Weights of a small transformer language model: width 160, MLP 320 ReGLU.
Each number is 128 + 32 x the weight over its row's rms, rounded and kept within 0 to 255. Layers, rows and columns count from 0. The size above them is the row's rms in percent of the matrix's.

# layer 5 MLP gate, 320x160, rms 0.0707, rows 139-153, columns 0-159
size [105 103 101 102 107 101  99 102 102  92  97  96 100 102  97]
[[114 156 150  71 183 109 167 156 182  75 154  95  81 140 115 147 118 147  95 117  90 137 103 165 166 154 177 139 147 111  92 165 160 118 134 134 196 225 100 140 157 128  91 133 138 135 137 109 150  77  84 136 134 107  95 108 123  52 164 134  43 101 182 123 141 140 131 107 154 123 147 164 162 135 118 114 145 165  95 131 136  92 105 120 103 154 169 163 130 119 119 105  97  40 152 164 117 159 115 159  50 109 127 135 134 110  92 109  96  79 113 129 160 157 157 122 173 157 103 126 128  81  80 153  97 148  91 153 120 161 143 106 147 129 194 147 102 170 150 213 173 123 151 103 119 158 131 133 136 109 158 151 112  85 184 143 115 182 139 122]
 [110 129 182 136 123 156  92 186 189 133 181 118 173 115 119 114 160  74 117 136 161  92 153 137 126  55 142 157 149 191 177 148  98 136 126  95 190  72 105 153 128 113  82 124 123 135 157 111 153 163 120  95 116  99 123 109 170 159 113  94 123 133 129 125 141 176 137 137  85 119  90 155 176 179  68 115 128 118 123 124 139 153 159  87 149 112 182 125 120 131 170 163  65  66 116 117 139 125 103 109 188 162 167 168 168 187 133 158 130 171  79 122 153 136 162 131 127 121 150 143 113 178 201 180 138  94  89 163 116  70 143  97 112 123 143  89 158 158 133 141 135  99  50 162 181 100 114 142 153 148 154 172 110  82 181  96 151 144 103 147]
 [ 97 140  86 143 188 157 123 161 156 149  46 122 164 136  89 117 109 133 152 128 150 125 112 133  88 160 111 143 120 150 121  67 162 176 101  93 127  79 154 106 106 150 111  88  94 127 118 117  68 160 132  48  90  88  84  75 202 165 100 151 101 105 159 123 173 139 153 148  85  77 105 166 116 136 153 121 135 178 128 164 123 110 169 182 135 122  87 166 122 104 147 159 170  82 117  87 105 139  66 107  83  97  95  83 143  87 135  96 110 152  99 123 122 118 134 118  80 160  75 177 137 156 164 123 196 121 150 155 131 138 121 170 120 160 142  69 124 108 149  74  90 131  70 114 131 116 121 149  93 156  81  95 148 152  97  74 124 146  80 153]
 [ 67 112 164 120 103 106 126 179 152 186 142  95 146 104 142 131 113  97 133  77  57 160  92 119  97 141 138 115 122 145  58 103 122 106 112 120 133 107 102  77 109 100 145 154  63 181 220 170 157 138 138 101 178 127 179  95 140 128 112  95 102 114 135  68 152 159 144 137 170 145 126  89 216 111 100 125 149 112  72 174 191 181 181 133  80 125 164 144 124 130 168 150 109  78 141 151 132 131 138 116 134 125 169 149  76 117 165  75 119 104 132 133 145 148 172 123 146 113  97 145  95 108 122 105 152 122 137 102 193 130 137  72 115 195 113 116 169 169 160 145 108 134 119  94 132 179  93  99  85 159 154 120  79 130 106 152 135 101 187 137]
 [147 160 129  90 109 145 105  53 158 173 129 132 136 149 123  76  79 103  82 152 132 164 181 140 128 109 117 162 153 102 106 125 109  74  86 154 130  97 100 110 140 154 153 141 133 169 149 117 155 153 127 140 159 156 113 133 138  70 159 163 134 138 112 111 145 172 114 132  94 101 145  92 152  99  84 104  68  88 166  66  82 172  61 153 173 178 147  95 167 116 172  87 139 125 130 108 136 136 175 143 174 206 135 122 127 148  95  83 141 128 121 131 133 128 116 109 196 154 115 128  71 160 190 111  84 140  92 116 104 147 116 158 146 185  89 147 130 164 117 143  97 156  61 100 141 103 196 132 137  27  85 162 123 166 135 114 104 154 168 121]
 [ 92 159 180 153 153  98  88 110 116 171 140 158 145 172 116 142 137 163 140 137 152 175 203 129  62  74 131 183 100 197 128 189 170 114 132 145  50 137 136 110 161 128 102  69 113 117 189 114  39 162 154  85 162 134  55 126 108  92 108 132 175 108 146 107 125 135  89 100 121 156  81 174 138 148 152 131 197 142 108 154 131  82  61 125 129 152  85 123 139 109 119 149 131 110 148 165 128 141  85 160 132 130 118 128 113 159 169 138 150 139  52 134 109  91 118 104 120  94 115 113 125 125 160 122 180  69 120  85  95 134 179 126 118 134 143 124 162 109  94 106 114 160 106 130 135 155 166  96 168  72 160 130  95 143 133  70 118 127 122 177]
 [148 148 168  98 200 140 117 121 135  99 118 184 111 180 141 172 132 155 100 131 119 153 131  55  77 154 172 128 100 131 109 155 167 135 122 108 124 150  94 116 178 155 125 109 186 116  99 118 150 135 136  91 129 173 137 119 119 123 133 162  50 163  95  95  86  83  92 127 145 147 130 109 192 176 123 183 128 153 164  54 149 163  87 151 122 136 135 133 152 148 152 110 112  66 117 128 157 174  86 156 191 107  55 150 150 197 138 111 176 171 108 155 114 118 171 165 106  90 126 153  99 180 118  98  81 106 169 108 143 195 123 124 111 155 117 157 143 137 117 157 145 111 123 116 156 129  81 119  75 105  67 161 174  83 182 110 150 117  99 101]
 [143 156  89  69 144 178 119 115 109 110 114 153 164 151  93 130 157 141 150 121 179 146  56 103  87 173 155  84 117 148 154 167 162 153 150  78 131 144  99 124 105 111  70 118 151 145  87 148 231  88 135 187 149  87 199 126 195 110 107 120 111 118 149 185 143 124  52 143 111  99 105 147 142 144 100 143 126 134 137 132 147 151  91 131 137 148 109 151 173 114 109 148 152 126  79 153 132 143  95 126 135 132 128 108 103 129 123 144 139 115 109 167 106  67  87 177  80 133 107 126 140  77 116 178 130 136 132 123 118 168  84 114 182 125 152 168 195 150 149  37 145 141  33 167  93 133 111 124 140 151 123 182  85 112 117 118  80 152 140 105]
 [187 132 112 102 142 171 129  92 225 139 122 125 141  99 135 177 130 160 163 141 104 141  83 136 123  77 141  38  66 135 147  69 142 177 142 144 151  95 143  86 128 101  74 208 155 146 158 157 120 102 129  90 112 118 121 111 128 120 139 106 154 169 102  98  81 123  95  32 148 144  94 125 116 151 100 162 107 125 123 143  94 127 127 122 170 148 190  79 125 100 181 132 111 126 123 139 126 136 140 157 173 145  75  76 174 148 128  82 150 188 142 137 129 137 153 104 146 107 186 118 106 125 131 126 179 119 162 132 108 126 128 113 159 133 132  86 109 172 151 168 162  99  83 151 150 161 152 206 155 104 136 157 126  70 153 113 115  99 200 132]
 [ 77 116 199  87 130 143 122 174 144 126 113 200 114  86 154 155 131  99 105 205 145 179 152 145 156  78 121 132 149 144  68 118 131  95 159 190 106 136 136  98 141 169 120 135 128 113 153 152 134 118 145 138 183 156 154 177 141 114 122  60  78 119 121 167 104 185 146 131 176 135 152 110  64 122 125 120 103 120 162 147  91 129 132 123 108 128 156 121 158 144 122 197 108 115 128 123 123 120 108 102 105  71  96 120  90  75 148 172 164 126 159 122  65 123 164 127  86 117 121 125 138 131  32 176 158  81 122 144 142 189 116 109  68  79  98 186 153 110  88 109 166 150 121 127 134 180 166 165 185 119 131 131 122 121 106 133 187 144 130 190]
 [131  98 164 109 107 120 120 156 185 128 194 159 106  84 128 106  89 127 113 112  83 187 116 175  86 112 112 126 146 164 164 129 132 186 161 126  87 121  97 149 137 100 102 172 119 131 152 114 121 111 145  95 134 120 138 179  78 112 120 113  71 134  89 102 147 125  86 132 127 130  98  95 160 150 160 151 119 169 125 119 155  83 124  84  97 111 171 127 144 135 217 102 200 128  74 136 115 128  85 141 120 186 128 135 159 145  85 102 178 117  50 122 143 130 175 119 169 153 107 114 107 116 141 162 113 172  76 143  94 207  93  96  63 132  93  78 143 119 105 128 142 120 100  98  45 172 141 131 164  70 137 185  93 116 119 173 124 108 166  99]
 [ 72 153 104 100 144 117 185 126 156 154 134 149 138 138 118 181 110 103 130  83  52 157 104  93 178 107  96 129  83 154 129  91  84 135  99 121 136 151 157 122 101 116 165 158  87 185 129 120 128  88 158 124 133 150 153  82 175 117 106 159 166 138 146  97 142 102 163 137  94  81 143 148 180 103 156 117 119 136 127 203  82 146 113 136 124  82 111 151  55 142 186 151 153 112 146 102 130  90 175 124  96 170  58 118 151 116  51 120 169 148 152 122 115 131 159 137 176 161 128  81 129 159 133 132 162 221 157  89 155 143 128  89  75 138 104 106 146  96 143  86 102 149 124  88  57 168 135 119 127 164 158 126 133  98 170 126 160 153 103 200]
 [178 110 136  88 159 206 147  57 142  95 140 158 114  91  73 121 133 142 143  76 142 125 108 149 159 139 156 153 106 221 172 161 116 116 124 149 104 105 200 126 165 160 131 162 125  90 134 102 109 168 135 176  95 126 165 157 153 162 118  67 120 112 126 133 112 162 162 115 144 162  80 109 124 119 150 183  98 201 102  79 112 130 104 111 176 143 145 118 141 132 159 198 130 167 149 180 103 166 118 200  96 121 163 151 143 116  69 166 109 144  82 150 104 170 126 190  96 147  95 135 151  89 107  95 142 136 128  97 108 127  91 115  67 100 134 112 170  75 136  96 163  96 157  77 140 149 110 109 151 130 125 126  77 133 151  97 103 133  78 153]
 [178 113 203 131 191 143 180 149 130 139 177 144 160 182 154 115 150 151  76 179 156  89 152  44 143 139 106 151  87 135 106 120 155  94  95 138  72  91 118 154 157 171 136 141  87 123 160  62 103 120 113 121 113 165 125 100 163 189 133 175 121 149  92  85 123 110 122 175 109 151 137 175 121 176 155  77  97 101 159 115 152 167 135 124 151 133 135 179 164 160 124 103 159 100 117 154 147 132  92  78 115  98 142 144 120  71 115 101 180 202  52  79  88 157 112 136 145 133 126 152 103 126 103 137  81 161  80  70 138 124  65  97  98 167 146 164 110 140  95 137 147 139 112 153 151 135 149 182 151 138  92 185 161 116 144 129 132 133 128 150]
 [132 100 165 186 146 121 106  92 132 107 121 184 133 130 118 170  71  87 109 125 105 105 162 182 107 112 139 124 145 124 165 160 127 118  88 165  82 203  87 132 107 162 101 148  90 135  74 163 137 120 106 138 183 198 134 119 128 168 119 104 158 118 103 131 169  95 129 126 115 170  97 101 172 160 180 133  92 152 119  81 139  98  79 142 175 140 161 137 104 175 154 172  55 177 154 151 144 167 153 170 112 140 125  87 178 124 160 108 130 121 115 104 139 111  59 104 144 116 129 101 152 115 124 102 139 165 108 169 113 134 133  88 111 156 118 180 118 130 152  86 160 159  58 122 115 107 155 197  56 123 165 139 128  39 118 138 188 106  88 102]]
# layer 5 MLP up, 320x160, rms 0.0712, rows 139-152, columns 0-159
size [106 108 102 107 108 103  96 101  98  89  99  94 101 100]
[[ 69 130 104 150 162 160 106 119 132 122 140  97  88  98 125 111 163 197 138 205 128 110 117 116 167 175 166 135 150  52 142 123  86 116 136 160 142 121 127 179 116 139 129  61 130 181 120  90 162  90 127 129 237 128 121 171  75 138 117 142 133 159 124 130 125 148  82 157 150  83 162 133 129 107 138 124 146 135  88  90 171 140 133 122 113 129 143 135 102 105 150 107 133  98 151  85 108 139 114 153  94  59 149 101  95 129 108 115 187 158  96  97 153 157 108 147 104 146 118 163 122 101  88 181 170 110 151  82 124 153 105 146 135  48 170 136 103  65  97 171 134 143 128  54 147 186 143 153 194 140 162 106 163 161 175 130 115 151 189 127]
 [131 173 182 122 164 181 112 124 106 155  90 119 125 156  74 105 144  83  89 142 240 135 128  76 114 106 164 102 126 122 125 170 170 100 131 196 224 117  65 113 101 103 114 126 109 144  93 120 142  96 144  60 126 110 104 125 152 131 188 170 112 126 139 137 122 121 125 117 117 137 161 158  86 131  97 104 178 176  65 129 155 205 124 132 108 152 104  91 125 150 174 108 151 133 148 128  38 162  81  76 155 112 108  97 133 119 154 153 131 168  89 121 168  58 211 117 123 107 123 147  98 177 162 105 126 117 129 107 145  86 129 120 115 165 105 118 120 144 125 131 138 139 115  87 116  95 107 140  97 130 144 136 140 110 128 102 127  71 159  88]
 [ 84 131  58  63 172 162 148 111 115 181  42 110 148 110 192  44  93 130 118  94 117 124 105 102 131 180 166 111  79 140 164 199  74 148 130 109  74 165 146 175  90 139 124 120 150 165 181  82  91 137 182 126 105  99 142 174 166  80 103 149 115  60 146 163 174 130 143 133 113 154 115 155 201 102 141 154 119 104 170 141 126  58 148 156 153 152 162 158 128 118 117 149 101 141 111 100 152 108 110 219  82 146 131 160  91  85 157 110 141 146 113 129 113  99  92 191 107 130 120  91 115 112 120 167 169 162 124 143 142 157  75 137 137 150 113 149 161  97  98 143 103 101 130 130 147  93 111 106 109 131 134 115 157 127 130 117 103 130 125 138]
 [106 154 142 139  83 111 144 111  89 146 155 106 138 100 126 146 183  68  81 156 120 185 169 134 105  89 109 110 181 137 145 151 144 144  80 120 156 104  87 181 150 138 129 103 121 123  99 178 153 141  99 166 159 129 198 151 118  91 133 186 119 143 138 113 124 107 112  99 143 152  99 115  99 116 125 132  97 144 131 192 196 167 148  97 146  61  95 192 198 127 106 172 196 157 145 109  69 148 135 157 140 161 159 107 111 137 132 143 178 152 138  82 129 145 108  51 148 120 104 143 136 113 200 112 173 138 138 148  69 107 135 130 108  93  96 133 102  87  49  93 106 126 143 178 135 137 192 164 146  82 116 105 129 119 136  92 182  88 107 160]
 [101 111  99 198  58 138 104 182 165 123 148 132 148 144 123 156  80 170 188 149  69 136 104 143 112 135 167 131 142  84 107 185 111 146 148  77 135 132 163 142 129  72 124 109 143 101 157 147 100  44 142 135 123  31  99 145 109 145 147 104 172  89 125 109  96 110 131  97 189 137 128 143 158 155 121 136 160 127 130  90 117  73 156  75 135  69 135 111 138 133 162 121 113 126 158 132 148 123 125 117 147 132 102 197 135 126 155 132 120 177 118  84 117  84 104 129 128  87 137 122 162 108 127 141 162  73 222 108 111 143  95 102 126 131  57  94  86 103 139 119 149 159  55  79 148 159 147 152 119 193 163 119 129  75 140  86 166 105 130 154]
 [147 109 138 144 107 125 130 102 117 143 134 133 177 130 124 149 105 192 120  95  94 152 139 149 140 147 109 134 181 145  84 122  87  96 146  99 129 103 121 151 140  91 149 127 140 102  82 108 167  93  99 171 147 169 105 101 150 173 152 165 128 126  96  58 142 124  99 144 166 176 146 103 139 111 147 144 215  56 104  82 165 103 132 132 129 129 142 160  74 112 116  90 111  91 134 158  64 137 220  88 122 192 122 112  88 150 126 160 156 131 116  92 127 143 127 128 102  82 117 126  86 182  63 101  62  58 172 124 124  71 105  86 143 106 149 150 154  95 140 101 110  97  94 154 117 138 122 143 138 161  99 129 184 121 154  65 128 169 197 191]
 [125 168 115 111 118 192 110 152 108 132  93 171 159  86 123  93 101 150 133 167  88 140 123 165 161 126 155 139 138 135 106 124 134 138 188 107 124 130 111 147 148 122  81 110  94 107 112  98 125 127 139 119  71  50 134 167 102 110 150 123 144  99 109 119 117 186 126 119 112 146  73  94 157 148  75 206  93 159 132 157 133 144 149 165  96 119 145 140  90 120 184 137  78 153  92 150  97  54 178 129 116 139  96 144  96 159 155 163 173  61  55 173 198 109 149 131 135 116  92 100 159 121  93 159  70 195 142 158  79 123 179 165 114 147 131 168 122 178 112 140 169 108 138 130 160 161 168  55  68  96 108  89  99 161 138 116 134 126 165 128]
 [176 114 122 125 110 205 154 200 157 115 148 183 137 169 168 149 132 151 157 119 126 138 118 150 143 125 161 230 125 174 146  34 153 100 164 163 168  91 137 127 144 103 190 122 104 163 133 132 119 129 151 138 115 136 119 148 178 108 126 142 122 181 183  95 138 151 114 113 118  82  96 125 106  74 163 127 113 116 175  94 144 144 104  97 159 125 149 132 155 187 169 154 160 118 116 130 132 126  99 182 136 125 123 160 128 120 108 160 189 154 169 157 151 133 173 146  76 117 122 119 100  87  75 115 134 115 129 124 111 191 102 137 116 122 108 126 188 107  71 129 128 181 160 126 125 139 164 194  63  98 143 149  83 217 137 148 110 151 121 175]
 [137  73 114 173 124  91 130 107  92 143  84 119 146 114 155 122  77 154 120  92  59 127  83  83  56 186 139 118 176 103 145 157 129 205 130 117 113 110  65 119 168 131 151 126 160 138  86 131 164 141 172 167 143 165 123 158 145 128 145 200 118 153 143 125 151 124  83 183 104 121 151 134 139 142 143 153 160 121  90 108 132 149 132  88  99 124 106 102 115 120 106 119 139 147 139 102 136 182 144 109  80 109  81 105 104  88 150 189 153  55 125 134 169 121 122 175 166 162 161  89 185  83 154 100 105 100 105 141 189 148 115 125  99 146 184 145 106 153 206 122 107 165 185  77 117 121 131  76  80 104 158 130 125 148 116 160  84 102 153  63]
 [ 77 148 116 129 171 124 137  96 160 123 148  77 127 148   0 119 149  93 136 174  85 129  84 139 117 111 160 118  55 134 195 104 115 110 174 184 138 129 152 160  79 106 148 131  65 136 127 143 155 102 145 128 138 134 122 185 152  90 123 163 162 139 130 206 141 130 105  92 126  89 104 117   8 195 191 105 144 141 128 138 127 155 129 110 111 131 107 118 114 115  82 169 133 113 169 135  94  69 145 140 138 172 161  81 134 106 129 153 121 127 179 101 154 136  90 162  88  97 150 110 101 112 135 127 135 138 148 176 124 118 147 165  89 144 121 161 168 110 137 114 204 126 141  58 111 132 116 139 128 128 134 149 140 125 148 139 165 184 136 113]
 [120 120 155 126 140 114 120 139  83 152 123 153 184 102 115  78 133 138 150 108 122  93 112 114 138 114  98  80 151 134 172  28 156  99  99  68 142 156 133 116 191 152 220 127 100 102 147 106  85  67 128 142 116 115 124 108  68 131 134 149 128 190 139 118 142 105 166 131 104  62 104 140 147 182 150 161 138 125 101 182  96 134 163  98 145 187 187 141  95 147 140 149 187 125 144 148 123  93 126 112  99 147 134 125 174 155  95  90  97 113  96  85  92 134  97 124 149  83 132 152 133  89 181 151 157 171 115 132 162 152  67 103 126 110  70 101  87 110 129 113  88 153 125 126 134 115  88 127  93 178 183 136 205 100 201 117 157 166 132 119]
 [154 158 155 136  99  74  84 122 127 129 129 124 167 125 192  99  78 104 143 118 110 144 157 143  98 130 192 116 102 140  90 134 154 147 127  84 104 104 119  87 131 147  83 169  90  55 158 162 150 160  81  86 152 175 160  94  41 163  72  96  94 106  90  51 107 170  97 133 181 142 132 158 126 150 150 130 118  86 112 146 123 122 123 159 127 218 161 139 134 146 147 144  73 145 144 160 139 142 124  95 161 146 158 104 107 119 178 101 137 129  99 119 173 106  89 113 124 117  98 191 135 156  89 139  91  88 161 141 118  98 109 144 196 156  84 135 168 174 176 107 149 126 119  89 150  62 121 110 134 163  78 109 166 126 172  84 116 126 106  94]
 [157 145 123 163 128 155 141 121 144 115 152 193 164 171 167 152 103 123  79 108 130 113 160  83 101 202 126  93  87 149 161 119 117  91 157 128 102 127 181 141 113 103  84 161 175  63  69 182  67 141 159  99 143 112  40  87 152 136 180  90 140 122  95 176 145 180  98 129 114 129 131  78 138  87 114 142 148 137 118 174 120 166 121 113 138  95 144 134 106 135 196 133 144 144 137 130 123 162 147 132 126  70 179 117 197 157 147  96 115 103  69 167 147 138 146 104 105 103 118 147  83 100 103 124 219  73 153 120 159 121  94 171 102 128  89  91 144 131 160 109 126 159 145  75  92 144 104 133 123 169 148 106  86 128 142 146  98 118 118  56]
 [146 109 138 109 121  96 119 139  92  68  57 112 136 157 124 107 116 142  77 112 140  96  65 125  71 181 211 125 136 156  72 158 128 121 150 123 136 211  93  99 175 169 101 150 106 126 134 166 152 162 126 170 138 125 169 107 141 152 116 121 145 128 142 170 126 133  99 118 145 127  99 106  96 157  55 165 138 167 120 138 172 143 158 110 131 103 130 134 150 182  46 134  90 181 137 143 111  84 182 155 112 121  69 101 162 124 140 148 135  91  97 140 177 208  96 148 116 124 160  86 204 173 112 175 147  91 100 144 170 112 154  88 164 176 149  92  86 154 127 167 119  84 143 103 102 143 111  82 112  97 132 131 146  90 139  95 143 103 105 132]]
# layer 5 MLP down (transposed), 320x160, rms 0.0687, rows 139-152, columns 0-159
size [110 104  97 103 109 102 100 101  95  97 101  97 106  98]
[[117 176 130  88 151 157 162 135 134 156 152 157 110 124 200 104 102  95 130  92  79  87 138 120 114  78 108 142 156 206 118 111  63 105 135 185  98 116 127 135 112 127 132 137  66 184 137  99  66 130 180 115 130 103 185 165 165 128  75 102 111  91 179 149 140 187 130 117 145 125  75 138  48 111 148 203  74  78 155 116 116 129 136 133 170 113 142 104 118 129 141  70 127 156 113 101 177 154  93 102 148 170 143 107 137 124 135 151  89 115 152 105 165 142 119 131 135 120 102 109 123 172 100 133 113 141 176 113 126 131 150 201 126  60 105 129 160 104 107 153 101 111 175  43 134 151 125  72  96 160 116 101 149 108 186 181 134 131 147 131]
 [ 92 104 154 125 110 138  98 137 198 103 153 117  93 163 110 182 161 148 107 165 125 148 119 125 151 115 134 132  90 117 131 169 113 134 182  89 215 117 140 159 162 134 121  54 136 158 153 129 100 134 132 131 129  93 104  93 148 178 121 127 102 126 151 142 112 119 104 123 143 119 115  79 106 161  73 133 144 106 210 133  87 135 152 177 143 106 124  53 164 148 108 130 152 163  93 181 129 114 118 106 198  81 118 153 104 114 143 137 136 159 148  83 122  79 128 113  71  98 143 124  71 139 134 102 176 138  97 157 107 157  96 153 167 152 141 131 168 133 126 104 153 126  85 173 174 109 139 158 170 104  97 129 122 176 235 139 131  71 229 104]
 [113  89 110  94  80 127 149 170 109 111 190 172 105 133 184  88 165  98 149 190 126 107 108 110  85 131 171 161 146  70 129 208  94  88 108  86 135 141 120 154 163 148 136 139 155 140 141 126 146 140  94 109 149 136 146 124  78 131 143  82 111  93 114 109 127 147  75 119  94 168 108 157 100 104 108 144 105  85 153 126 132 209 115 189 153 117  85 137 135 114 134 155  91 105 140  90 178  81 158 122 157 146 192 172  98 135 139  92  91  95 103 114  82 107  92 127 164 152  83 124  81 136 121  99 116 133 121 110  60  63 129 139  67 165 130 147 169 162 134 142 196 184 180 119 121 163 128 159 152 120 145 133 215 108 119 117 143 121 175  88]
 [102 159 150 134 167 136 125 178 134 203  97 164 183  91 146 160 136 116  93 165  84 107 113 124 133 108 128  80 165 133 134 111 114 165  93 132 135 172  94 126  99 102 148 117 118  59 155 100 139 136 111 109 128 141 127  63 143 139 112 203 178 119 106 189 170 137 133  94  86 110 131 171 197 133 105 130  53 106  71 111 159 219 121 156 121 134 135 170 145 118  98 135 102 117  78 128  83 125 124 157 154  65 151 158  96 169 168 138 135 124  92 153  99 196 124 136 125 105 180  67 123  77 137 131 100 142 119 148 134 182 102  74 154 156 114 103 123 123 158 100 124 170 135  90  85 127 167 154 111 150 148 216 138 128  85 160 137 154 133 155]
 [114 117  61  54 127 127 152 112 139 115 133 154 109 138 104 114  95 102  99 128 108 108 102 157 122 212 135 104  92 118 111 118 132 141 131 170 149 155 132  74 161 131  87  96 124   0 188 173 137 100 142 163 103 133 130 114 116 161  89 128 135 147  86 154 211 157 168 158 126 124 118 174  80 140 145 135 156 120 156 124  94 155 170 139 118 137 124 120 199 118 121 150 128  63 137 120 147 115 134 141 173  89 166 163 176 128  74 140 192 128 135 160 103  78 111 152 183 120 125 114 138 110 177 116 173 103 154  86 106 190 148 124 142 132 125  63 155 124 149 129 127 110 125 138 104 145 105 129 123 120  80 130 110  98  37  87 140 187 157  95]
 [ 80 129  82 131 136 125 175 166 105 118 103 139  79  93 169 156 155 106 138 133 165  84 162  43 113 175 120 163 130 114 164 156 122 196 210 161  86 146 114 146 113 142 168 115 156 115 191 107 146 177 154 130 117 121 155 146 142 163 138 151 102 128 149  96  63 152 135 118  78  97 183 151  89 150  97 133 132 124 117 152 125 146 130 166  86 142 141 117 150  87  64 135 107  74 116  72 115 108  98 182 155  70  90 147 134 158 103 127 176  60 159 213 102 119 105 111 146  90  90 137 169 150 120 114 140 171 172  93 137 167 152 139 131 176 118 129 188 126 128  97 146  88 109  76 123  78 146 132 115 154  86 150 159 121 120 152 101 115 117  74]
 [144 139 108 180 143 109 109 127 142 142 163 153 134 127 158 114 210  97 160  78  70 179 117 133 166 103 180  98 120 124 123  78  85 103 100 131 135 153 151 104 132 145  81  74 106 116 160 126 116 147 165  88 131  75  99 129 175  80 118 155 131 129 148 165 143 163 155 105 115  73 163 140 204 144 110 155 103 133 105 166 154 127 153 106 100 159  63  75 104 134 146 130 130 131 123  91  77  91 162 169 137 139 185 198 157 105 166 132  51  68  79  93 110 101 146 109 128 146 150 144 126 108 101 123  90  42 150 177 132 159 100 119 149 104 123 153 141 185 146 108 130  56 127 129 155 145 118  98 116 172 121 168 106 102  74 118 177 143 162 160]
 [ 88 128 143 135  65 201 149 139 171 161 140 166 164 156 127 110  97  93 134 118 113  87 156  83 137 128 158 150 140  71  92 102 167 125 103 111  68 175 113 117 124 115  89 129 129 137 169 108 140 156 136  84 135 187  90 114 123 109 131 116 121 204 127 173 152 126 122 133  81 162 144 182 203 133 146  79 128 118 152 148 107 166 139  93 113 175  98 157 129 131 122 107 129 104 120 172  95 110 206 130 161 123 137 188 172 112 129 130 179 147  91 124  96 139 182 165 181 100  70 137 162 155 119 145 139  85 120 143 154 122  50 115 139 116 148  85 148 129 141 121  75 143  88 154 117 122 169 102 103 162 140 160 137  62  72 108 141 179 202  82]
 [148 174 163 148 126 115 105 181  86 162  99 128 100  91 156 141 101 107 114 157 156 100 123  78 117 131 114 193 174 165  49 175 160 168 109 129  95 137  77 149 108  94 129 113 180  83  89 109 135 153 136 101  74 152 159 166 156 161 152 211  67  93 111 133 154 178 157 152 117 132 154 133 112 139 150 100 105 162  96  91 207 124 130 133 153  83 107 148  49 147  82 110 170 129  96 110 127 203 111 127 126 136 129 139  82 157 131 173 107  85 113 114 128 107 179  99 120 177 105  84 104 104 151 123  93  61 142  83 107 180 137 107 116 151 124 110 111 124 160 142 172 113 176 115  97 174 116 126 122 151 125 147 131 150 153 192 100 143  99 167]
 [167 153 147 122  57 121 104 138 152 111 131  98 122 133  63 180 119 171 170 138 118 175 147  82 159 161 102   0 125  65 157 122 158 141 109  78  78 137 150 122 169  73 133 144 115 162 179 116 126  95 111 145 137 112 145  91 147 184  93 101 103 137  98 170 145 116  79 182 135 116 151 138 150 106 112 114 167 151 105 118 130 109 123 115 101 159 201 107 151 131 121 140 114 117 120 170 140 105 132 178 148  81  85 131 151 108 164 129  72 167 102 158 157 145 189 133 120 150 116 149 106 140 157 123 128 150 116 150 147 135  96  82 153 112 104 157 146  81 104 140  91 102 113 123 115 128 183 109 124 102 115  83  71 145 143 119  90 170 119  86]
 [125  86 220 128 101 143  99 176  89 131 127 170 156 125 168 187  96 136 191 140 167  86 119 138 108 136 146 101 158 121  63 136 106  90 125 135 117 136 145  73 124 148 127 145 143 156 137 129  99 170  81 150 128 134 162  74 105 124  88 139 119 116  93  59 135 161  72 116 124  75 114 103 142 129 178 130 137 160 117 137 133  89 164 150 145 174 132 144 138 210 109 108 102 121 101 143 115 139 167 141 163 156 128 108 122 117  68 174 140 116 121 127 127 126  48 114 242  41 132 134 151 139 159 123  92 128 161 128 104 123 139 149 112 160 130 150 102 149  77 150 142 112 156  59 133 224 115 128  85 109 115 129 152 103 125  93 109 126 179 124]
 [137 104 167  96 172  68 113 115 151 112 108 119 106 139 197  84 131 106  63 103 131 112  94 171 134  49 123 207 125 154  74 166 166 157  66 148 160 144 133 137 110  80  92 142 159  33 100 138 148  93 151 145 162 161 116 134 109 161 166 139 121 149 116  92 132  89 134 166 129 160 117  88  86 166 112 154 141  78 104 117  84  91 129 148 183  83 149 134 125 100 124 142 133  95 122 154  85  99  88 162 134  77 158  89  76 100 110 132 106 112 148 143 117 104 168 154  64 124 153 128 134 110 134 180  84 155 215 123 185  74 147 141 152 151 134 104 164 118  60 111 181 118 126  89 122 148 109 141 146 149 127 132 160 169 166 129 123 133 117 112]
 [112 103 116 118  87 197 148 147 143  86 146 124 119  92 175 127 153 132 153 124  95 133 108 125 116 120 125  56 128 206 159 164 135 161 139 119 151 105  96 151 155 137 148 144 156 133  93 111 114 110 139 177 147 140 106 149 103 101 159  90 161 121  66 130 123  92  69 142 160 137  89  95  97 121 122 145 156 139 134  99  56 115 171  77  91  27  83 140 155 161 106 112 113 144 126  74 139 173  87 163 118  79 114 176 177 163 104 123  94 174 165 102 121  97 107 117 140 197 107 194 142 186 149 150  91 104 156 136 169 105 125 124  78 171  83 145 125 147 144 121 147  72 141 112 172  80 108 153 122 115 164 118  37 123 111 125  77 139 124 157]
 [153 145  93 118 107 131 143 168 142 107 145 128 159 168 146  32 146 146 114 123 142 182  71 132  83 149 156 118 139 166 147  54 138 158 124 132 104 118 169 134 150 113 123 160 102 163 177 124 128 117 144 129  74  94 136 141 162 172 126  83  50  98 127 187 116 114 202 105 145  49 163 125 124 135 114 142 118  92 161  70 119  57 123  95 137 125 147 127 156  85 194 162  78 158 174 104 110 149 130  37 130  71  79  86 143 146 168  81 143  61 135 109 114 131 133 146 197 161 145 126 144 157 136 154 136 113 159  99 120 113 170 150 115 134 115 107 140 154 141 177  98 132 131 164 149 118 128 111 144 153 130 131 149 109  68  91 170 100 117  90]]